config = dict(
    num_hidden_layers=9,
    hidden_size=512,
    num_attention_heads=8,
    num_key_value_heads=8,
    head_dim=64,
    intermediate_size=2048,
    vocab_size=32768,
    hidden_act='tanh_gelu',
    norm='layernorm',
    norm_place='pre',
    norm_eps=1e-05,
    positions='learned',
    qk_norm=False,
    attn_scale=0.125,
    bias='all',
    tie_word_embeddings=True,
    parallel_block=False,
    init='normal',
    init_std_qkv=0.0118,
    init_std_o=0.00279,
    init_std_up=0.0118,
    init_std_down=0.0014,
    init_mimetic=0.7,
    optimizer='adam_variant',
    learning_rate=0.000875,
    beta1=0.9,
    weight_decay=0.36,
    lr_head=0.00712,
    max_grad_norm=1.0,
    warmup_steps=493,
    schedule='cos',
    final_lr_fraction=0.0,
    batch_tokens=131072,
    max_seq_len=1024,
    doc_mask=True,
    train_tokens=646300000,
    max_steps=4931,
    dataset='wikipedia_en',
)
Each number is 500 + 50 x the weight over the matrix's rms, rounded and kept within 0 to 999. Layers, rows and columns count from 0. Numbers have three digits each.

# layer 6 attention output (transposed), 512x512, rms 0.0219, rows 345-383, columns 128-255
379486378461558537473626602481490380616588546437468575614408480555389518454516379446640480471541518428496503587598609390482455449486634507496483455421476550529495455543390566537583553491495519500499481614564470469541486414483571513456487463546498383568473490425589422501481435512507479482529507513524502482429533469486469495450447392468543534458462538494637550534593529437572484574468
523522431384527456494515439469535569511483500445542476426517559407640470542541406418450570467547581506415539513548541405544475416528535465578450559385433377484435361525460466552475487508590552526418541470462518558527452495438429531365515490547450496470544495569467573431582529485528530486495509519582520469478521573460520638455504348396563550467506577459537570517469548373515456515343
498492527551443511559436392422545641478451504464506491550524497606576495535546568402383565468586517529538496454504616470560493547482353505401409470572500499470463588584554524499457456483446516560421509524534517615487481530498491602615444623485458524457430474625417582490572461405504422491425511504476529517494439501545496515477574474540409507446577477508404534563513450546440576521431
477611490545491430571486440518429478386433477385557455616435513529509447641539507412469467642661547482519438490499551441576534398463466590500534533421514473513480500387450562422433490560585491469415495447541489538581468461372435562600629584593437539498598500483476461527550476516390460514547501554491376473483500399486521436619732524505438431523424540418475434457374441563533544397421
491456511572447473513581475464507445456454544491518521506509481503568506634487492495557437515448558433545492505565491505447545423525573530538439480512500476526483496612512502479520471513458502512425457415499529533463486504522553454468571476499591545553517503577552427454453458512567614441535509515405515437538549486527562471455522477401483583495606499511483468470471545388494469481563
484394463452528426479466587398434489525432419573534543465536492465403430517461446456580591405505458477591467399460514534493509398532551470453519507388571542417566591699536513519511535474506491530481486427548429571489487524500458547453463447391467521545416512541564418570531552409417492490523518465610515458505532556593446533521501496495525541471393444546514511535525528570547601465598
515442527634428483484526618465464531482565515613530498576477568507535548492477532655466490443421536443462523386433516544597503444384565597417449611509399470373611472497488575502574450476519530547538591575439463459499416464538582512398447504464467560521555464403447459473545550510519613411600470466543559468462581620493426508500517421547456492593389554564440468554476429542428476463589
451627478497509451503596432398461553526456443479524431485367509522497528512493482540499522453527485493497478551668378549370460537485451378643497528594560530573506440508506390472556471469538610502486570409453528508481457430407494536516507434475555445488464581565388519466496567453399489495368468529616400531557528499454599468488485414613535424614560506363412520457353460431458455475616
388554480516507466497497509596471523439540482407527484594403508431538486462492514447443537547520498544480514495549560534437474475490420438452559471491541444478475444467568536478547480415474453557654443522530477546606550443463544439557416525440385473397471416471574489566435482434484503480509494495532453454380471552363543493479479468459492573424528455649491466596556469462581631554562
489545563511590451444477543553432556561444613586472519513527412475476479485363555449366493522599442482483490450554434525472320448507454491517499496618415492503503474537447531578595463527536418575542564505510547544491508527543442535488484529399454373453471362472459611491460567505461422564570466525564466431531496521519487375504413496477415564476380579527551492514473440538441449556663
662479532549499576431594375382547478477499500477438561432464440488417568538502563586560543505567465548536517485461501568516431469426521570596440485488583508524608537598474466638511498534526469471485519482494451570498440527471525507551531316528588376492391447550443595433539527540453531481430528421575579590521421487474545457564424495577561577429439581414512505490502496557494535490487
452524514457421421442514491419459577538449547586459526516665524522413486456478565524533564500482471488477500586530522546459374426574436592550518453432516595516499485514463502436422592450512511496500488528473330509348436563498600482427547433475528539550467479489557522534540451508437570402533478483468525488511502500546575442538486477487494569613425463485536513406469461409495512518477
526532480532540560509405386468564520529523610421543493453550474411506555486537495432559460556510402430475482472542521417452508565634458504529457499487512541594587571510508463489500439522541426487469424438512557511340492606409517486546490459469515537542509424527485489419433420528514417483558449518501567536435600468503647438516551389398570550579527499490589512469474503480608578523549
465487541574429530480384427533680349467527361473552565405412477481579503509603522573637443441417582537482545482448549402538469459513599483554298469421486501383519528380481435466443505491471525505503515431375483545587475531493562516519416563508582410493501399537519499463539534510578495469384490458471498523466416475446545500453603397524523497419525518512463570520542425503401587416468
361461521611592548542471576512453492581459499544435551468416454448466493589453479674499497471582464468420576504502484478500521496528601488481483523524463510541479552478489523388477505501533468508460538521505583487508501554437452504588475632523467459543593413445542462536447531539502417582432455444512608486550477394511419433450555502526439572513472511549504520504529458476577491460637
610554445495634515418427383517542587551420489543499503482454437545454541609626429559410517478610422521498498427506496545481511554555452411501571491606536520494440380450556450438501504508528559538465546495465496511466399568471510519426505611589478552561522551548472568519409530571586441535478424547444510523447460529518480470554565572571483529473528525440408462417578576521489551570521
410499495553500572515497497518506465446512490499470564506488530465529597539531514425529457541562425509511500513542568447398414538473471467484491518417468523622454436542473487463471375485586451471445467497431547530440497506439419495407508470581383442386557518464553548513518516430512566539473519497549481569513500453516504489468429470591525602570494489321507482510525523611546417455543
455476499427592616472486470449510434443425507580445450465437453493595514576499556423455506466503480488514466375444493507516441466456509393451556483516483404520353425565543489583385395502514445545493519431565440584586498545569444603427420569527435464576571482433473585471419491530500435581585512590553537470476445520577591446563498481487441531389529611279532456478588590545529553478535
497481490431456596513426529577571469451489509527519475510552527458608496512472525572465421530533598549476542557494527525469474630511500474418463455457533408466448480485561459479569440572519490589535447457481459505460573532540500465478455548421470558436424553504437503453517510483545511557519546431541449560507416504456490437466556515466494552433438523385503490565424556471537574478498
538509493588526486558602451519533317434568504422591445448390486490502495500526581532500500583431453537588481603441468494599494420484500532377460551458551471567534556494481502462434424501558528434509559525444503408444519586551556442663589494537444476521581549449442476504568484442616425438628464488470469510482523450463520462528560481512522662504487438553589539535405533501614611444548
530460548467562526443539517543472547545454512535420449569466558387515454454422438537534609483575359585543528454461501515276561526512510441476555475462505464470607506546566519363448508523442358472480341437549546565495532459434487482586490511435454484497490581494483503549479481376430603503482521501502476518595516406374446492430555512415509488598692376580461503512492465543525556512506
514486482519337437618446572469511405477542452536561467497494548530450447401475541428524413517306479475535452477565434506535507441452467486459574479516411450507495554453534523602566507486435510478523590511482463422488473459638548582483450417441462568446540476450508447571575527459577516482542468514509531481487577576617469571449420424497453523473469489428474537597528519572487595535586
438499521466459505481446515563545559452481476507497523543509543534472531463532568372500470426474483480553585467511505562550533459541445504693524543502521597480597502432494448445529506381584441485496497462502517493399550458535455575555562366432483575453509512509537454468508499467453556541461538509451505515538592587451402419523399513503495510552460450524458442500484559552612524474613
548429586495550502527414595532526512478543492556480466457449518551480393478412513470463493432437503651456503479448494550565570495502530498603532547427554537401534506465554491479534537464441450505537533568451521511636519429541450449613458474429516502489529486537555498529595513531503543482504497499549560483554467494472436551509426522514559484374530473441413529522537503434479485527501
453487521534581458633479496446487528482496545424553492557467485440559480563527579465566498545347504384518449535532474398483520446507579640623548477471456602595513536512463480506533473429465555441436523521413513540500563542541551536445484351528590528533586605470472468476485507540485472500438561419495548456530458548517530490403343430567441548494516410393545489536508453467550496513587
472523528580424527551517624555486521467470419410500558479402444542491495527452515539521451526473518482493565540520530502479577475464520416536516585511524482531484468470423432452581480504557466590530488557483506523424572421494532457452447502396370480517525373494526521550431429491501511486571362561444394462404522624557445460499446540490442520419469549500565469484374492431611552518667
581576517517448506508492509567514491483560415482524546418439547493594471567524481626364479576484447439463453565528492521483412486501529491296568562432483431549547399400454422533605491600498548498442459497447497474614474533445430499478522584543438541533553543445385505532492455453554589524608511475555482571513522537362466570506521497529531670625453426572534532426468524473552433557578
479546578553532513449488519396484568539476590507465431517524491349527477610383467528510497453497547436460436462445501520512527452568467579506506566502506491518549576595565580426490568460455428456513385475541500501553518559442388451457470526439516502459544395508552409539469449537473492539563500668505453441645517502543553411497518473499557378389433407518493588415514518571497525492424
511530464492475481593576445469503466519531418458492519529428529467396531484550461605582500457503517480573387533581534525602492434487534489580527484607543507536563421437528439446436519472526517428548475530501453467453530432480616457551528487428496506523537548471477437484445519531470356423509395488489502443470538480429664577555376443556476603435541462531475415452531458498547592541508
519667468515584499501307584581508498535448435556549494422482497519423506547505585465450513531505456471529498450574481466561424438577476506497692660563522583481512504496513473573561440418579549581378615544387453418503422579522517560325470574518444492458524461527532486583505436517514374432564469462562433448495509543653420573563534516475625536487479548511425587483479537481522586480556
563407469654549486517498507568493446482537480450506588429610440602378482503418528544468548540512460537494491577403491662578582499524643470455474530450541577504551556430571515435402472483512386512436550445450479496495484547583556545487493525567487559463524480594637503635496490569534476504424510467469512569503552476482425539555538507447569527536469525533567551520487443411541494451466
391397361528531455413589437435511322505520486423505520500511482523624528546602509484581399526505450469593489504508486574439465590435552493514414554556499498542472448504462482547413496556457424532474452432545505420459449560562535521448476526573495454552458522485384487514514474455559400576513488544509465578563505547457571511458427448461586567525460505493535519494507509389512553486496
439582508485528480592531539596524508498474483446524489550470555513621481508502446347517505446494488519522486486472456441469582543558512390381443396515535493538498420511562496465528518554500495528559421521516543533558571418480396408535512526424488554498396568456500440445496514428533590545518517477537411415444560483492411556452561594481463499446529411523483464539541450526532446525488
434472515431330550401626493508458404527450481633476484364502573551527498643494582519506545518513579553421495586461484483463510464426577596479512493449491626476472490628454496568562530419521485505433482488515520476519602670406383479485654556515544510396369580447498393485498460544538626453498574398476461536574475399537393400399463601499489514491460610501609524469541539598521436466482
523572410439535551465588457438478486540516512483494614501537504491533524536540552378476498458361574484501510446564405502459462512528534490496548409470515546624404349587509545594508486422454531514486569540469467565450449555580505496400467546478521533534298473543470516476503508491600513448559468417524586506456435472526442544462412439574430591474482565426556490623489549480424510525454
477467420438544510477481468399430504456483525491468459552358574456571476418576539624560390462464435449431425400514519434483530545529395449514612479481479472487529506483468537474455509547451501480469470584475472554453367447462471354353515451430454428480589572518458419352550483470510487541532517586516506464517530541604610538471507561615523411638518619550519540591480467516395471491440
447603485552488436616524591604389475594513495514468462435590491516506554471590550396443497432402452537488532461572517446449521579508437467531551516489467493612458506458449498421502489434473482450526611432470521382467456411519491456458494487492432515476440489443377512439522485508471526544530510536569543525501606516565534542494329477542479538551558496459576488556443467472518440478571
598391509438556493464426470432463395565484601577511460486554601517545493564475640398503490547455512462582531560515432515530469474538443561429443551495457552526468472540505528551540463465540547534470586404469467526475526615624542590477514602357512535511496506507530312493392492440562411493612528613447408455534544463581523473438544542597464502584485602563452534558452597447475605526417
474514480542548550523510360516481520541533499471533567541557488519514529439601517532487548506445513498350517610456526425474584570607481443525426444469617520466458514530452524439521440592534419538400565550582544463444544440461595414489519498507467472661524515407572493541539510485434524552476557428463508542533558521436497575459483482508392502509553471493410545561557525536482473505445
# layer 6 attention value, 512x512, rms 0.0227, rows 346-383, columns 128-255
498606600412522528527501388531531512499560489431493469514497515527563568591538547474575468622646567498454553498471519515439598456615550313470424484503477465449534503555492513430440532444397419615495440617485490539480467354437618513532644511494474635371451552550570422427482418459476518587604554508452506496430582555483519505446480628467577591537531484462593478401439557727397479519547
620512518511487551562538461495495532471470412474491466466565495421560536458414487480507473445520519466557488452546563497512516517421579455513369513523506462518482514530511557470552562465486419413497445519532460468603456524522501576462600494432479465467490548687454524398550556462487477511453507512575536486510509398603470571507488440511461519474502467507449503310452546499562497498459
378539454451658462559515556480436563608514510493554488497470465536531603599502498483693532576314451536405381437488501444483508581580433415603488426545614452400439433545286504515542567475504575607502491494487387536460512430560515483525521535482520577484442603623551385512473520373516510437530563502555447517489505454560510542404472420453557529374427457474547457487579521604609532656534
472486519523610641453468422519615396604501523564588549555471514442472515507561619498408490503451439527626557420502509542478424412488536549490435429509530412361465567527588502580450551509501441575484492570515565534571373433461358536385611463545551594544491448581571415473498470509453530562469517580510532349581496430465514535491452435464514452501489509509444573411495461589545495454461
519445646573634536556606504560449563430487413475506503467460502544558473449421577530517475441550524476511531373549534472502527459491482549468479492502387499443566448496476626478473540474556520422466513466509547485468513539506437524523505463581463476553459404507529566429521456548494511582539510438445528430465428518416553399447488529444433468572518535502491567539467467545317482527466
525456455495514526580433546524519499557454536535607468397486500492532520438653438475590633394491561502594458504484511529417513372530507565437431432497491504548583589494586417488461523474531487582568500506507543496533461398450528493423554517505486484543491463540545535381514553637346496466408488541481413432541446518490614501347534475486507482457480462535513451560485469489432421524488
428476542490581551547365463496544498412663543529428507563512451506467618488458526503496519517533449481588489522464486560590517571492544566504442468485526456402566456513471574454594506417496516545466412573566424518364451536588481510575495509534453438500512555387542498515484384361487508589568493485549570431501491569561420510600481617510505602514523431447605602513493481526509544411560
503465565551496437524692535532409392521427625443475442481535526479568454445481644486475454496441560524608462457453468417460556580473433544468484556522502547445486504474406549424482487468499521474492528583488415509481520538468583565596539556512612454438451524579491517509482563530610523475531442468402569472490564435408416495485454462452406436483480529490517419520543510548522585521496
331453620517474413513532474512580470478506427498595409531555524440523494526526477492514641439471445473430491584481586541302500485475512506491547464502507450624494599502424468548416538506515349554627469508521608532510470576465347524448438551602416489533470491470503528464502503519496496484552403474412463549594458485504514565448414471553457514434519608501506548459478532474474542464585
446443394448450588549387466581406498428567478400383465478489395438547478501469591531439492390463487507483447491488493545472552446553526536559480497541520467453531453515491588431449635527423481460472510528493512512498518521459471491490429457470452566553481512519462712379540497480533482545433554456461541444491477449525551507472431531524424460525500549511463542371613553459536524449626
449587453503610646512438504504654574571446392432505523516472377434439462450520527525434466423540560484427519413491572544477422514428417590503487485504488479617503506461582509575516402543533466550459519546498511523413489553491443479528445503469492510471511444418483480566495471491518485423456482572471479399607495608565659565510490490362522495430492595495475526569500517602526474542545
479444556456466525574568480562487498430584524439449506560510418399557465639499739496479536519488500512513536548460504537458533547429541613467456532518505495576416550538585510542516528464465381510426546502502453486521547495583580478541508490490342625529466509528539452597507424494583490482561454515421450557657556439495502573505525531554450473553502549498464578479434601546579502485529
498426562496485560521486532552477540492636532479397455542534491411560534513401639488447518530509477535566477503442360620533451485559496439510454568503486460488489466527504499425543505478380500460377477467462581426435562420469651555618460527401394584505483541547574504489519484497530510588497478503499424464613500476550482491466573646438568563537424362544380487344552384435400600522484
542483555469584566503569524505475475416551491451556492495520589528551528541484493505620548334423445474537432534561460453441534445565480470490493485488435543591484616486513496452512434516488487500553506520500679456474515536460527443418534478450431412592520492517405541486565413564413497512546467465466492527499366492498490484524475548402548557432422572510533433468508427546510553579448
568458464477599534413493486466393528582470593432485524531486448466485511568496484499477569457480548507467525525547464399462508528531444362520541536489525379426583471482459499462623578420498528573436517456473487481586590712453488431466650494524455483505501657515503523528527416524486492474602483427510491494545621509501505580646475540601547477470496587509449509581497494452596465479415
486543588529496504552469492429464579492459460497427574536451495592593526707438507480475446483553403476416497501502400493559523536367548549524443514547513495583462513514488598454552488520581440587479542529510504483523463563535505495513432465510474489437550367497487483445482373467475509570509453536518452513574494352497452509565467462383577508531590514502564574474591499572579487656567
479454541472621398447516417441462494505463575465540503520485604569534528516514560535553500482590388498477501536476502500425601513554443417500593540509493500363503502528492560450405467552595476451495419518541547464503449557431460532470589541548488522436513550597486639426495350533437511570536504442397504559454559439415504389508427443522532566510431473496562474513437486503436597483450
486517571517568525427545566453481401559430531598498467477480549428535499558543487473485460475522476487551514507581495458557459453586516476525505448508460444430519446484525523484463458433435462538515428404480531413478509506497427483599457484497525510502511534501459576463496443526397495576561470517431620552430525533511516446531521456527473539517483519533527464430503441571455526439421
631512367515428463560514455478530514589513367442546408583512464492473507652539500509471491586500511479491499489503594478504423544503525553486458414497510491473386549532589534616592528530453476381534534513498509575470570475469489417595304512481573529519489325527482544549464525542544503474464523504449429379471476500452555583431453511462554438439482491509491553436509533570694560564598
441390639511485551437492433498530483375450550496535454504493499538424488542389493524533506494466465531507492477621441446496431545535514595505562559508386455578459569502514544554566559481537542436539521571460550492387521625477544543498395493546504368563462464417443499446475545380472514475510370480550588461497445515523455604565525509416400423505463480526542493627504512465584531397446
480528523490434500482619565518508551480522489512591534524494532546478392455465491496472528609574536512553510579350576439499524455556466529460461499482509520526494458518517515501421532473502480420487497458508503491586548523494541514476406492521462522456504458453552524442510523535438487538416533524504505538497545513477461446452547511502558469573570328495460553503549507522340518535541
531556726500463485437490561488548566616466327433544569421487459449523536529512551523493477472355394480453488501436451534491447494540515593499422468534460555711585405522447580334471514436572463414487500522515448533417414521593485477512553494510450465459487501471509490506495530442504487554550464485590418521530434418585440594310479470428511499490556551488495516485487507547506486513519
580445445431447532620566517547514456495483475517504465524565552456552493438443505516589489628364520507554457537472476549426407326630458507604498532515525596459420563476549458475428484604450496421476532426435426482600607500465473577473525468596471406462502494525417538397482568563509483514357509483552511472467318463497401464509461465482407504459531462560446439588489514429398453471519
519545577505474534556490424584541465430484524454613530545533519534457404403445556541475506631436352518473529455348443578587549390499597463501558422498586541548455487493520413448465502563668533442458546536525402506454531524603500561541493513496509514461492450488534496616491547525622525473397500525499466577481425445379498428612436604472480525533571426441533536447594654564582541465428
437438572458473504491680577556497494465507502570470416498549551504515566550422536513524507665407496469694510476505353511469487523461517539449412468504463570442449572493464614576541373495533500592531487399519486488552501431488528450608577518586502428509480545478483489574510478618570506473502500547507471482625498472543481615451534477541488662515519510538498480510526535554491500560530
540625444574482535638467545467505524485275561450543427469514454503547470570577492496524541650524555528500482493515520475551521509466472491468486404528493504480541530534471487483502529569504383627548565434457586521592452456495499434529411514491628497438476435470482562531459379434535511533554482535421527621444548524548538534507513475504531511460460452494582543615494453499515350527473
515404602507573495499464439571434505481559471446568504546573514463516536450456477508618611374489540481511490430509565501448474478591446515394470581524484468536465475456565548497464518489524527517564480568536490497531516440560378478449464510602468496486500530509480366520511495545567510503512483468446566535492523508532571426514510486465526458519519424509530526602495407490410568464550
428526382517502574574477472546486501386553574498481451536503523539481483598481547523426489479450590451473511471412416488550545529431539536571437530508500622572513469477580508576502334432450496500472519514538436534406612453489532467552418514570481457479463528500478449472507471600588482356343528512460480568487439406483608484487560461458469533494434521418506527487509583481485541571518
559460491468595525503635615581378466544474411520587518424496417459535470594408608508545465669571570489421468446489486463468537502461363561453495444510516550454539528469473599361536558491558474605496478589525443498491446551540525479540502492506462538576518404526542478545491473470490510511470487465506621442370546559493391485580419547477491486509479494514456448548461547561410492529477
461502402485477477566526425480516527465477481520485434510436427522521508512514443511468504484556532472510452459629565583486477421459532566560500572526383537526528627497477515568577456545451539564493501469498629509503553471430514501421542494469432492525516368477526547456510510487472526552508480508470437516522470551587544508422552460438443496346541531563433431427500328537401454518554
472486478520489425399392438392563485530514583471468543510452539479493518507534460534365551429543469525525532482473524574578463464492488622536531522514540461462498475512500452442532552460535449437473497521527568441486506511440404505487454493520497555526500481561518633549477467413488527541531492460428465534509610550493488506415430502452511411425510551513522524602523402507430555464451
533458536596544416593521457463445527467405612565412519518537577498500480416510499522451472577470527508585536532424479427537476475480523449546452518493353450487509475516398481475468457453520497509503585342452507503571469478508421495529451499524620446412517483494541452512542432468505473561531474415556603530430544471461491481575493446482456543468452460507517480461471554510538437510495
411436495521503470436457494479403532485478464510568527476475559474457532541562545515560484505609474518467505468575533453491501482591514520421533474495489497452537559524675457530531523517577517476562585547438601489395401486400361526445482535398584460443544463510478453561503444486586494641506558540423553467468485508505508509568513556479455484485514520492508473429689470528688458444462
486496588560524434490433385516552476396427592480501539454517485461484492402545564469460513611625596487454517582504508584543557453415439393518502476481506522467400544493553567478364515365455423466434581501571540491544456501415455512469447514456566459503489528495591587554505463544519513520510539564374525547467526465447452474504450547520527518531501490427465527402475464506566574525520
571460483497558520532513514585532603433493497495429442535482496482546480480312471490503483524515538541458475458416462570529476485474551465440481520468549623551402479506525418564473620576562480595365512508505391513418596484653510576481517518539479561464466537513607539508517580630504505496469515475580491543590572478422430463533424494560591527540390450527496607544501578482587451583487
493579500493501496614529435477589462446479513443621539536499469553388364511548463522470549487546465538447592594462460521511483459420507616480574557533503534531443504483608351512535475495440397459478515483506567499428511486529538516381508476465426293428456531504449516497485401500496500508428530514437410679594513585592453448535581485477534590476476565511491473496460610516571473533532
557455521515559443493502459500485656559561466575573542469514485473493506546550481479548555487723441504501484388481596425669422600532514521548413491461610484463534523475615589342557489441510517448439482369547573522593449498533433479520531499592632514453474503404543536504526474464342516558542464510516472488504588560535587555574507474495478440512568411504513507431524489565514445460498
445554457450473665682420521469576466504525546423361536357524465510441541476476584515619474433602459498517497581511492511526508566427556541538445523520481531601472523511349516453465480602311569493464564432439464452383494451517445433498571471420559563511486490424465390501494521513514447494518471509573559520514442524544465521634459511526576450462467560510400438426476539548621496516531
# layer 6 attention query, 512x512, rms 0.0279, rows 384-399, columns 128-255
563513484482549480578511534576485454465505490492548479497509494465470591432519552509483593490477510446608505464517474419463588489514514549522527528499455463498482508520427527399478502440459463490579496542560507521497531421468481499459536525484490452473510464549503478421514484557467481497493423514485491459493499482481523545566511544505490533514478504504457487575435484519585472564484
557530515494489542512462440504472548413521437614479444409455447469518532501514435524597519554433562533539502528452525565436480498458469466452480520501550515467532431486558484591527480573532489485527419571459517579495401533490514464516450474590469510534442438458528495540463521403462486478486498599498557417506430540528520478498597506491588538582422581517476561446514505456388476612445
551404572478498534562442375513378372481494471525463534524499617571512559490532465477502425533516467536427498403508486484448463534432547551503504449498414526481458468436544463525486510515431485575597587543453558546532444482543505442492520485482489517588565507536501516450488539455494521556475474397531380481457499470502448549521466574448422514597512575473425379460548553537511508472527
462514562517432516534516537600411466528473505452566463487566468501469473547484507479506504540500533475489486536494521471404547535517427510488469500502489379452551507514467572470536441548530433533463541480514520462468493600476555518478479477484469466526492487475533522591515363395491502547531513513519406516551481523588503479515468459463530441488511465523471468526540447480479462531473
500496497536462561537509561614464538506439536534485526483561562520545522462438470437534514536527530476425614517542634468498560500514417433505522479477440520545496431497455520504447485496443423475562522506496475529493533507521464562508485510514489567616453428573487482393499472471572520496447530488456532439515527508585454491437532548528548506525457516547462484523578570443426489471496
476481567482525518527480505514425500551470500557477508506509426426515513530480470529488478539501531523478529420514478494489410578481516417535385567516470587473477424537521584485445422521539512495438481511439506489506460576465507515494437475531489496516512547540570479536564490497518491557489446514473528466499534527567549447454457421580493509459537497474506494492564461503498461491651
451531438538524481570557535469512530475540513436566514511528470477461402441523462486522495475505495568431497435467447480557536447511563596569456471494512568512571556547449538424474490425523459572502557509539543511444560481537460538509498507494555431425451475586409483524512573446471506493535466546498424434469508465519512496431564506482410385558489579472548517526435511470521498498418
528500524471430479427502478422444535489538471560538432446470530446507444571425433475504564470436513475448472502465528501500459525555510526534404528504551523470523538463466532608590492486468478562438554532471513497470501538486489616519492557356552512502528499443512481457500536375502455536465487574382514479527480466566479480428552523469505487504446609530499544455508476491382550557496
426510548573482511543489464502515489436490553485410520606468413458492509521491500500590416471550542424585497578488480506510597513533450530512579559543468467572511519562472508507444545440521467534495425495555510432482536483506464533511545492496462471470474564521505526463487564519521485512516509433444553510419538532484497504463492470510439547437463487530488442531449559564524492492533
428512534546503541529473520447488493468489451466505541471534547546490433482463518520583373412583520533468440495520462527532526474434496507459560384488609441453481485479572515444558512528431496563535580533533470509499471434547536507458597476484500535561561481469525463536459536486506531431561530421478401463570558467477467572487586438413503422502592523547419499548512495422496547548465
504547534516471449592467546483489510576550528454417489428467476497494431561486468459495483515504555527500515432527441592462539534462606547420468414490553534543555506487555444493559467574542422442499535449543512493556610498501536428520429490503412580595495524514491602481472523454537512428497533480475484572557484436491479478565654506479357536431566460478513507474357560437507414445511
507477464599463454426489553483473460441566488447541557555538511504506496452536567487447563557477447527534461498441412602555552445526488478495560454453577569474511452515479468439457493489561492466545529599526517512509490511591462493447549547491628551474547543510482484591507494539448516467523503519428454514509478494476417495563476544485481431507436543494508427469511481513547475460389
322494507521603451472591497510462406484504561420484447541497509543583482454467517463502462628512475556574492373569406450518562516494510452528477559470399560609551497476505431485438410558519519516541529545547514550501460463524605434520504438498465470454503567505466452501542498463498510447482491472498459492430525523484547542463512488535452541600496455472449481493595429456536582501451
553538540474507545485499454425438500459458535563476486551545498499407531534424448510508473508484481502541502539500555514477484505431488471521468475484490575457517534492490509540476547520556436514447474592518399496520441483553480548543483430451456465569487477629508419455511504496546470518474522600454523415466504492549402507458497525546507550423593521517493534624517472452556492462456
502531442519461543521599508447542568527463596491497431416535474489460385491534499489476460537561439581467496469601494519508483520491505411557490479535540538498619601525478493438519429554494477535459507468500453507429542528457489528501481506485534549522472492559489427499452518536553506480450596637456465516561564488536481597458559437437575442505470553497507605491437445461573489423531
451489543495429453471483423548474511444527556515547513505479491461480546516516447522476470509444458506482453527519433474469549421494458467526577504485485486571524557486501500482444576502500453506529529532526452567498438439572519387542478500575499506429555495499520474446472531549493523513606453596446473551495448506463514562426396498496579510551492470513480526527507462438514566440436
# layer 6 attention key, 512x512, rms 0.0241, rows 384-399, columns 128-255
545509496412519545480473417532512418499513456567511378481472421473516543492476511454512522498529515506573531557539535532491550472543498504496389634441530526513510501572461514470504437456503390550560568505568482435528507567326489567529472449444423541473531496487418462423474509498497510505572497597499496491487438496534558513460470504551582478466442476486509526564480482517514520614513
475537525515488497533514478421530483509545418564466420539381494517464514447480499569559572523444487446496546460517564461536565502394503523446522500644530475435605468482492519481467522488511477512527521509541470448475513511553473503463532509518533453454561380491589476420500476445516410456485503648543468436452481547536465494519598507510444546507496597529476519500418440529549505556414
569447452466425540478454438554426405406512458544452630500490563537477547480508474417455458550535540580402504453458508554504479510456499459446578431425528534438509472432486478581557497461510412580572598533399494536475467488500447607546545510539459503462540510420537479433453497505505592527525533487493367513461484492566488530482519500415579571607442577512568399470565545569501533449466
532566467509506486503503546601425478563439533457567470462537437457483494555502485413496509586490526552517524477555471507481571529542507484477498525565511464509497502520484436422497548528499437516557579470525549478521471525466526497569440456475531506450465545532591522482504439478489429514528466437497394528454507633452501445482539486397474442513399557522519487449511494542551458613443
467464489543533462563436531637527507524508542533506499462541475538563471410474568446580513541523543442468548539583525508554496548599445519493528621452411586419498496539543497474497517481447535544487424485462499574470469496471454461510460477489476542575383471503422496448528456472465551501465478478519529470611572615503454483444497488475511498479510500491443530482606456524523408425545
482500538439495492507454443452507571528535498481492525514589477515483531511478375558512495517591544513505510495494508493514496513562528469515478485547479550500370522513504451494476479538545504536493509506523509497481476503493501563467509541529510531512486538517485579505548495495521494462416506490513490603494435506516482431483521444441477481474470458462565416491512477545538431571550
443417436443478512555512468439509429476468597510537551537546447440495484529559547438550517552488426521466432507493555451481439533619453480575434476536478521467507570567477542511558506452493451515424576502508547434506558512451466483576520463525517504558483456562394535407493481469501489504503499533438518532498526517586472582386536537500461398451500484464528529586456471409482475533506
483465488539430486476495477495474569460582509527539566508470561437409497497362552546468528449459452500471538483505471497454536457473354524457545466545458563400553539509486583501506428453393591538527465510531461498450528507520482521531427617457570488563565413550492464385507510402492416478538499495519556544455543479552371525460576554521501475551504483571440498539502396523356521520549
498538517545485491545518574507562480433469538384472505559431499425579478460533478518524420506505496459605505530601559500556585545423493485513552455507468467579522431540478519472452501516499537471443314407555547525523551550503533487473551500491479498499465520432499404608518535541500509457518466448443560438423616502433555523539469471506403606461544501566421501526481549543484526470532
481477533600497477530451505440454482496527440472484561521545537543438484542454503439506448483588490507414480484525490492501536498507487432488504393520535495467537451480476486460509501500481512570389555539533446482502444468510520437487541418459499518575548517469554462495482494457508579456559511491451477404478592456545520534452571544424522460572690530506433475523494462410537532458412
463560509566496462580474471557528477470495495441465534530449451431503518483586467552568471499609539579447495524407504486492503558510595504404546444472540498486566547553487550436434477519577506565487545497496511440558428452591526408453530518455468500567528412544465433471487510546493468497571526455570450497477532465539503525562520501510419556532626435455513506490376525438460530479575
538439488434525500479611565591475398499520534450543439522621473570435483513547534401408611466510402523485461561373434483507489461554600614501463462375453551517491498545492483434476508478451468502482470490484538400594460508536413406499521463558511512566498515480495455560495497514478593554612522489484508477544538505504504526462565614399450473493381468490575558521445495526544448497480
411457487502550518499504446543498480420519595416496541588569465515507534490557521456539450565541507561516512490535444452486514481592432485538495522472478520505446520498486502501499491572538507490553485428456487491470452506497514471557495489543471476502514491506404534439464501503507491523546514455504449510532529499498477532452543417495500490478480426454469566522505421488499407560507
548504536433513492458395363454368547500568399562543545470493486460464512430518456536543414571500483498559543557518544428497491626492548503549511492444472510534448466520531467484482561532478458554516362520547547557509429537534553512485523447535497470462491403591532444486515472448502489589444470485421430452552471509620421559473443507428342542507590500510442470466445449555490583478429
454472541546569440454477537541474512494491574488485515533520430484548479513556494486533529515552440498364531507484459476473463562589473458578484537500560460469529572498516497456442513574552525534468455474519506472479437563455532514451519443472555511547511482541556471410501474528495445473401505523540504533514516408534483548427539493449594401460528550466404603533424412503566454412490
576541478547438453479566565472506478466535494493493534429462498483549484462498534497498433479480418498526538401540480520471480483516498410533481541508540480534584547449509485483512560529499509493490533481538494499530481540463559524575485473492468476439495524525458429493431543473462524543568480642420508456503505493515461468476490522516552496487502479572499514482477463438468560531401